Weights of a small transformer language model: LayerNorm before each block.
Each number is 200 + 30 x the weight over its row's rms, rounded and kept within 0 to 999. Layers, rows and columns count from 0. The size before them is the row's rms in percent of the matrix's.

# layer 4 MLP up, 3072x768, rms 0.035, rows 2349-2361, columns 384-511
105,235,139,184,171,260,227,249,219,215,192,198,185,185,207,261,230,164,181,243,211,236,201,197,177,213,195,173,205,179,165,159,195,186,201,199,214,175,232,181,191,204,195,233,161,174,164,177,242,201,209,175,248,232,180,186,214,234,171,167,188,203,206,179,196,208,161,205,202,176,188,175,141,199,191,171,246,262,226,205,220,194,170,226,175,211,157,201,233,181,192,228,197,229,226,182,209,225,221,187,230,197,217,201,219,227,202,166,191,185,195,210,188,189,239,158,219,189,178,168,173,246,169,155,248,169,206,205,194
106,196,192,183,249,172,144,178,192,193,214,203,198,216,179,191,174,192,196,206,237,206,206,247,152,216,144,217,194,194,191,215,210,179,220,159,223,199,187,165,239,222,234,170,177,203,211,222,187,177,219,204,159,211,183,163,209,228,187,190,165,182,245,217,213,192,206,224,178,173,154,138,237,199,216,205,167,206,216,214,192,138,199,175,211,189,165,230,208,164,220,215,144,199,196,211,185,187,215,196,214,209,220,199,217,157,192,197,212,199,198,246,170,174,208,221,176,227,177,193,166,187,197,198,267,170,215,230,207
103,173,231,213,207,169,200,201,231,205,213,181,182,140,247,168,194,199,203,191,249,174,225,136,228,206,180,220,157,208,171,184,201,171,190,202,224,244,215,234,245,202,189,179,139,185,200,247,189,177,234,196,191,195,198,277,219,197,184,188,210,242,188,186,180,203,179,210,274,208,237,255,180,202,196,139,260,206,219,265,219,187,218,173,171,256,216,182,223,183,192,170,232,202,179,184,236,197,267,207,242,187,205,219,191,171,166,172,119,203,181,183,173,261,199,247,202,196,218,195,181,205,84,193,240,186,210,201,178
103,203,232,229,236,184,151,264,181,173,201,173,195,210,196,188,174,178,184,220,184,224,229,143,216,203,129,262,201,198,220,192,206,228,198,134,228,225,200,240,187,210,196,222,182,176,203,221,190,233,232,205,180,205,193,218,174,198,189,133,163,213,225,203,152,233,173,174,251,157,179,188,210,194,144,207,206,194,195,228,211,240,203,229,224,196,213,186,164,165,184,206,158,149,143,190,251,220,234,205,203,238,167,186,258,211,178,208,276,181,255,202,155,236,257,151,202,221,203,220,202,228,206,187,252,206,248,247,198
096,178,205,175,190,225,252,168,229,179,154,209,190,210,215,239,147,201,201,220,173,234,147,214,203,200,151,210,200,201,214,175,204,215,196,247,176,162,220,252,177,215,211,148,173,176,157,212,204,204,233,207,199,254,196,167,214,182,236,239,232,203,204,192,238,199,197,201,224,146,200,179,211,232,220,198,220,237,179,189,197,166,184,195,190,201,240,219,165,214,234,215,254,176,199,294,229,187,164,199,219,232,202,220,199,164,180,136,178,232,245,246,217,234,157,248,188,254,221,217,183,193,173,179,259,216,185,252,209
092,188,258,195,236,194,128,174,217,200,215,228,193,200,115,205,157,171,171,236,186,179,271,175,192,210,193,252,155,193,233,179,187,209,242,136,214,181,178,190,203,205,198,228,210,232,174,175,220,213,228,187,185,178,248,164,225,187,167,166,205,254,182,229,228,180,111,177,224,205,176,204,211,227,217,174,184,201,274,207,168,209,195,219,228,224,165,184,194,226,209,193,171,180,173,165,188,218,255,207,264,179,245,153,187,185,182,211,179,258,176,198,179,178,191,218,191,158,217,214,190,215,182,169,149,150,272,225,190
099,265,222,202,224,158,195,221,175,210,172,219,159,242,169,166,149,194,175,221,236,205,209,171,230,213,187,257,142,223,179,176,178,189,199,129,145,207,216,178,158,212,183,192,204,229,230,224,191,194,224,180,247,197,226,166,192,126,201,203,208,159,234,206,189,207,251,214,195,156,207,161,183,215,199,212,219,218,172,182,192,155,173,216,243,187,206,228,238,192,198,173,174,179,153,189,203,219,181,194,248,215,154,214,222,191,182,202,175,192,182,217,215,204,214,144,231,263,205,188,188,181,194,164,212,147,213,283,201
102,213,217,139,169,187,217,222,167,146,176,204,182,166,204,176,188,154,217,207,229,166,180,125,236,225,193,204,191,188,182,201,203,241,254,230,213,276,186,226,158,183,206,195,207,213,208,210,130,209,233,182,249,204,198,225,245,181,208,176,241,237,196,166,174,222,190,187,164,155,210,193,238,240,189,219,237,222,193,236,218,140,252,207,247,201,217,230,184,158,216,218,174,183,195,212,260,197,240,183,203,173,199,219,195,202,219,160,199,231,178,177,188,195,202,235,154,227,215,220,235,226,174,181,228,196,269,239,207
096,167,188,217,277,238,199,225,180,203,172,258,236,201,173,188,196,186,180,191,248,259,237,190,265,223,217,200,166,190,203,139,195,221,224,164,235,210,183,164,187,196,196,186,177,238,184,246,245,196,207,199,174,205,207,235,188,158,186,193,167,217,230,202,192,240,196,223,182,230,224,185,182,221,152,187,249,253,167,183,202,184,223,172,215,243,221,185,221,161,205,185,184,213,170,227,243,233,210,194,202,181,231,196,223,172,210,198,122,213,226,196,150,203,211,184,176,211,225,211,201,198,147,145,198,118,234,231,203
104,254,176,187,261,211,160,135,192,188,157,172,220,194,205,206,190,216,246,198,193,152,168,227,176,205,166,204,234,196,180,176,218,223,274,249,156,170,298,212,173,204,197,166,175,218,170,245,191,167,170,208,178,175,194,229,251,205,161,210,232,198,215,157,223,167,186,214,166,197,247,171,211,202,150,255,183,188,225,173,234,173,192,173,211,188,219,184,185,103,196,179,241,223,251,238,222,223,175,197,287,231,193,180,180,170,179,184,202,170,199,199,240,214,162,179,198,226,181,208,184,146,182,236,205,200,203,228,198
099,176,222,179,159,223,219,221,194,228,210,215,236,188,262,189,183,180,216,233,139,210,222,227,190,190,166,193,213,222,186,169,175,198,227,221,240,189,231,186,244,193,185,128,224,240,228,199,278,186,223,207,212,217,162,170,162,254,172,190,164,152,220,208,217,177,178,153,210,231,254,218,260,207,231,171,148,116,240,222,207,218,211,232,169,210,208,173,127,172,193,198,184,174,219,164,230,204,148,200,165,245,239,184,155,199,228,144,205,224,197,199,201,213,202,193,198,265,164,209,170,199,212,213,264,191,188,226,208
107,222,218,198,224,222,159,152,192,167,168,214,243,204,195,149,193,181,188,222,183,181,250,233,217,217,225,214,167,185,217,238,194,188,180,206,125,213,157,141,178,216,173,230,237,162,208,207,202,213,183,194,175,184,205,225,224,230,152,222,215,187,183,193,185,204,224,162,177,240,228,146,187,214,222,213,226,184,190,183,273,207,253,185,227,194,227,176,163,167,184,205,228,182,258,189,211,212,181,178,199,252,171,207,230,198,145,221,174,280,212,197,149,169,213,219,174,204,256,202,200,188,225,237,248,180,235,246,185
097,158,210,137,205,165,182,150,187,186,188,117,188,230,231,221,180,203,176,254,204,223,220,203,199,220,155,248,159,194,201,203,210,216,200,194,180,232,230,193,257,209,206,210,184,207,197,231,185,223,224,181,216,146,195,213,233,196,231,231,198,215,216,203,201,258,171,183,266,167,171,175,176,232,236,233,174,258,205,173,240,208,196,214,216,169,194,178,156,174,200,241,158,185,172,183,204,201,229,222,231,214,152,169,174,199,210,179,244,131,167,209,207,194,187,221,192,175,215,207,198,248,138,196,198,218,206,215,192
# layer 4 MLP down (transposed), 3072x768, rms 0.0316, rows 2349-2361, columns 384-511
110,244,162,157,212,144,190,222,216,128,159,225,173,233,222,249,221,211,219,177,276,200,221,213,177,170,169,218,162,193,229,165,227,211,180,214,223,177,207,189,159,178,223,226,231,196,144,158,191,183,190,190,221,232,194,220,236,219,221,220,230,205,201,190,221,215,199,190,185,199,185,199,207,221,210,193,204,214,249,226,206,210,116,244,150,174,179,181,207,220,192,160,180,204,200,193,204,209,195,184,233,210,208,194,193,267,170,246,231,154,242,207,205,187,223,217,156,158,198,196,177,188,164,223,136,206,208,197,206
108,206,204,213,210,213,228,197,243,191,234,151,206,198,254,189,226,184,220,225,207,193,207,150,250,186,188,223,199,202,226,182,209,176,218,206,231,191,223,193,276,165,191,191,227,171,199,242,210,251,219,190,222,179,211,158,235,190,181,248,179,138,226,191,187,142,223,207,220,215,257,284,255,240,202,223,212,210,179,210,176,197,196,223,177,160,175,160,228,192,225,173,212,170,126,193,257,239,216,212,248,193,207,224,230,182,213,173,185,188,201,174,188,170,170,241,164,168,174,190,255,210,226,214,238,236,228,203,193
098,150,175,230,228,170,164,184,274,224,189,207,185,215,200,199,178,211,204,203,205,149,193,198,189,188,167,208,218,246,192,180,193,134,250,219,217,201,165,201,178,225,170,191,176,236,255,210,230,237,207,225,168,167,244,232,229,207,205,193,224,173,191,214,162,232,181,155,209,201,283,205,208,192,133,164,227,195,213,214,205,159,245,206,190,210,166,159,210,141,145,181,217,191,169,176,218,212,241,223,208,172,157,152,220,216,199,147,187,210,173,143,198,192,220,189,171,202,146,225,157,193,141,210,202,179,134,206,182
109,187,175,199,176,215,208,190,171,153,214,185,215,201,211,210,191,240,200,225,214,214,198,204,248,197,203,173,203,177,171,202,217,166,214,213,243,157,176,192,214,206,146,226,229,217,204,168,219,254,182,229,232,198,192,218,194,184,194,199,141,216,159,205,193,210,208,153,154,213,206,232,190,192,160,197,213,203,172,176,209,318,232,174,220,187,245,192,176,188,213,248,189,202,187,204,251,192,169,213,154,215,164,176,235,150,200,236,122,202,190,166,215,202,210,206,213,162,183,248,185,193,219,196,160,186,198,161,215
088,210,179,229,131,175,204,223,227,189,183,153,187,148,187,190,237,172,176,180,181,181,185,220,167,180,231,205,197,204,139,231,208,233,230,214,197,200,198,200,184,207,176,194,169,220,206,212,218,193,193,213,203,148,173,184,163,189,194,193,247,205,216,207,189,224,189,185,193,216,223,173,194,199,185,229,202,161,187,198,210,218,152,206,212,201,206,207,144,176,166,220,165,132,217,182,167,203,207,230,244,193,222,181,246,213,166,210,166,164,127,217,219,217,195,252,196,157,175,163,219,245,208,175,172,140,168,205,200
081,212,205,165,172,169,237,189,223,225,176,214,208,218,219,214,228,247,242,150,233,201,163,225,202,195,201,237,230,166,218,253,168,202,214,210,195,188,183,209,212,207,186,182,177,161,232,195,154,186,238,195,185,236,177,211,271,198,216,164,186,153,219,221,217,205,220,242,189,189,222,206,193,177,236,163,223,247,212,229,204,193,190,205,225,207,188,198,185,170,207,236,251,185,217,203,155,198,151,263,193,206,190,187,211,243,160,206,187,165,222,174,227,196,222,233,175,213,212,232,208,164,237,208,170,205,156,199,209
101,193,184,223,205,196,204,224,232,165,206,221,228,245,228,178,257,260,222,169,249,191,255,218,222,200,214,180,222,168,196,160,192,200,179,220,203,187,208,158,221,178,198,154,167,216,179,185,221,203,176,196,218,175,225,210,156,182,224,212,207,214,164,192,165,266,258,181,219,218,164,192,239,215,182,212,115,237,226,286,207,145,230,178,201,123,252,195,234,231,190,181,136,188,173,233,277,191,197,215,170,173,179,228,231,131,233,210,219,177,204,225,240,200,185,201,199,224,102,237,171,235,241,188,171,143,160,147,208
102,237,191,175,187,225,280,159,226,175,246,209,144,178,222,240,196,205,233,174,205,191,194,185,162,221,234,274,205,201,218,169,188,242,213,203,222,176,238,198,241,184,202,158,209,250,216,164,209,240,147,189,205,230,222,165,144,173,204,218,201,189,272,207,180,210,142,191,176,129,235,183,223,204,202,186,200,174,254,237,190,193,191,185,251,239,241,206,215,212,196,199,167,239,192,203,182,165,203,186,160,244,141,263,212,208,247,161,214,184,166,150,240,211,177,212,201,251,208,209,200,210,153,187,199,240,221,252,175
096,207,274,145,235,137,263,225,218,209,175,175,195,205,167,248,192,244,223,220,217,165,178,167,148,198,166,216,219,177,160,225,168,207,195,219,197,153,163,191,199,226,234,248,243,202,195,189,155,197,274,163,160,189,198,200,204,162,189,216,167,145,237,201,188,195,224,181,215,244,156,151,249,270,196,211,165,172,239,245,238,214,152,211,193,156,219,214,184,213,176,194,231,164,205,174,197,201,155,161,247,163,165,202,182,181,245,260,244,186,212,215,175,145,179,171,240,223,200,183,176,200,204,246,205,252,200,197,214
108,183,221,246,219,245,195,222,205,192,202,117,215,190,193,237,232,170,217,174,189,160,220,174,205,143,176,183,216,160,194,205,231,227,256,184,179,237,224,212,266,210,162,149,123,186,218,194,218,184,177,231,215,212,173,259,188,236,214,225,179,201,183,204,163,196,205,211,202,207,154,190,225,272,202,167,177,188,246,178,175,209,202,210,175,257,190,175,233,213,188,208,130,147,195,237,226,204,183,203,194,212,212,191,204,167,270,181,181,202,158,190,202,185,191,168,191,176,164,203,217,186,183,187,132,193,201,270,199
100,158,229,154,241,230,221,263,217,207,200,215,182,122,208,173,212,197,195,185,225,232,252,185,237,188,250,179,280,165,233,182,217,211,227,197,156,214,157,226,221,218,233,212,202,191,182,217,239,174,202,206,199,205,214,159,228,219,201,219,239,171,209,272,197,142,209,131,170,276,213,207,221,170,245,177,216,256,207,128,175,209,240,230,240,167,195,209,184,172,181,169,177,239,152,184,185,142,223,213,190,174,160,188,204,171,250,168,171,187,210,239,264,200,224,206,212,209,193,217,177,161,184,176,152,201,224,198,231
112,205,201,211,201,197,184,187,212,122,205,213,197,210,246,186,174,201,190,171,218,160,217,165,210,198,227,159,212,205,249,250,219,145,208,244,179,159,192,256,215,209,194,220,179,209,213,189,198,209,183,215,216,204,214,178,211,185,167,217,218,227,184,231,165,234,192,181,189,193,247,187,190,207,227,183,252,179,204,228,198,188,208,202,111,203,189,198,220,208,118,212,197,174,214,153,218,164,212,175,225,217,167,159,199,189,204,218,226,269,244,171,141,178,215,214,228,148,182,212,192,210,213,219,190,203,154,222,190
095,194,202,182,166,275,225,137,231,167,215,177,272,193,204,227,155,236,200,207,205,212,210,203,193,189,192,240,207,216,184,187,216,168,231,202,219,195,192,221,235,218,224,267,242,203,191,199,272,164,190,199,247,230,175,172,237,213,183,202,140,151,186,180,164,208,203,240,211,200,215,236,169,200,215,232,215,198,212,160,226,169,194,158,212,264,187,203,168,224,188,166,161,211,194,235,250,175,177,200,198,200,271,201,229,170,184,196,217,204,195,201,238,214,250,197,198,146,231,264,205,192,164,183,226,191,210,175,216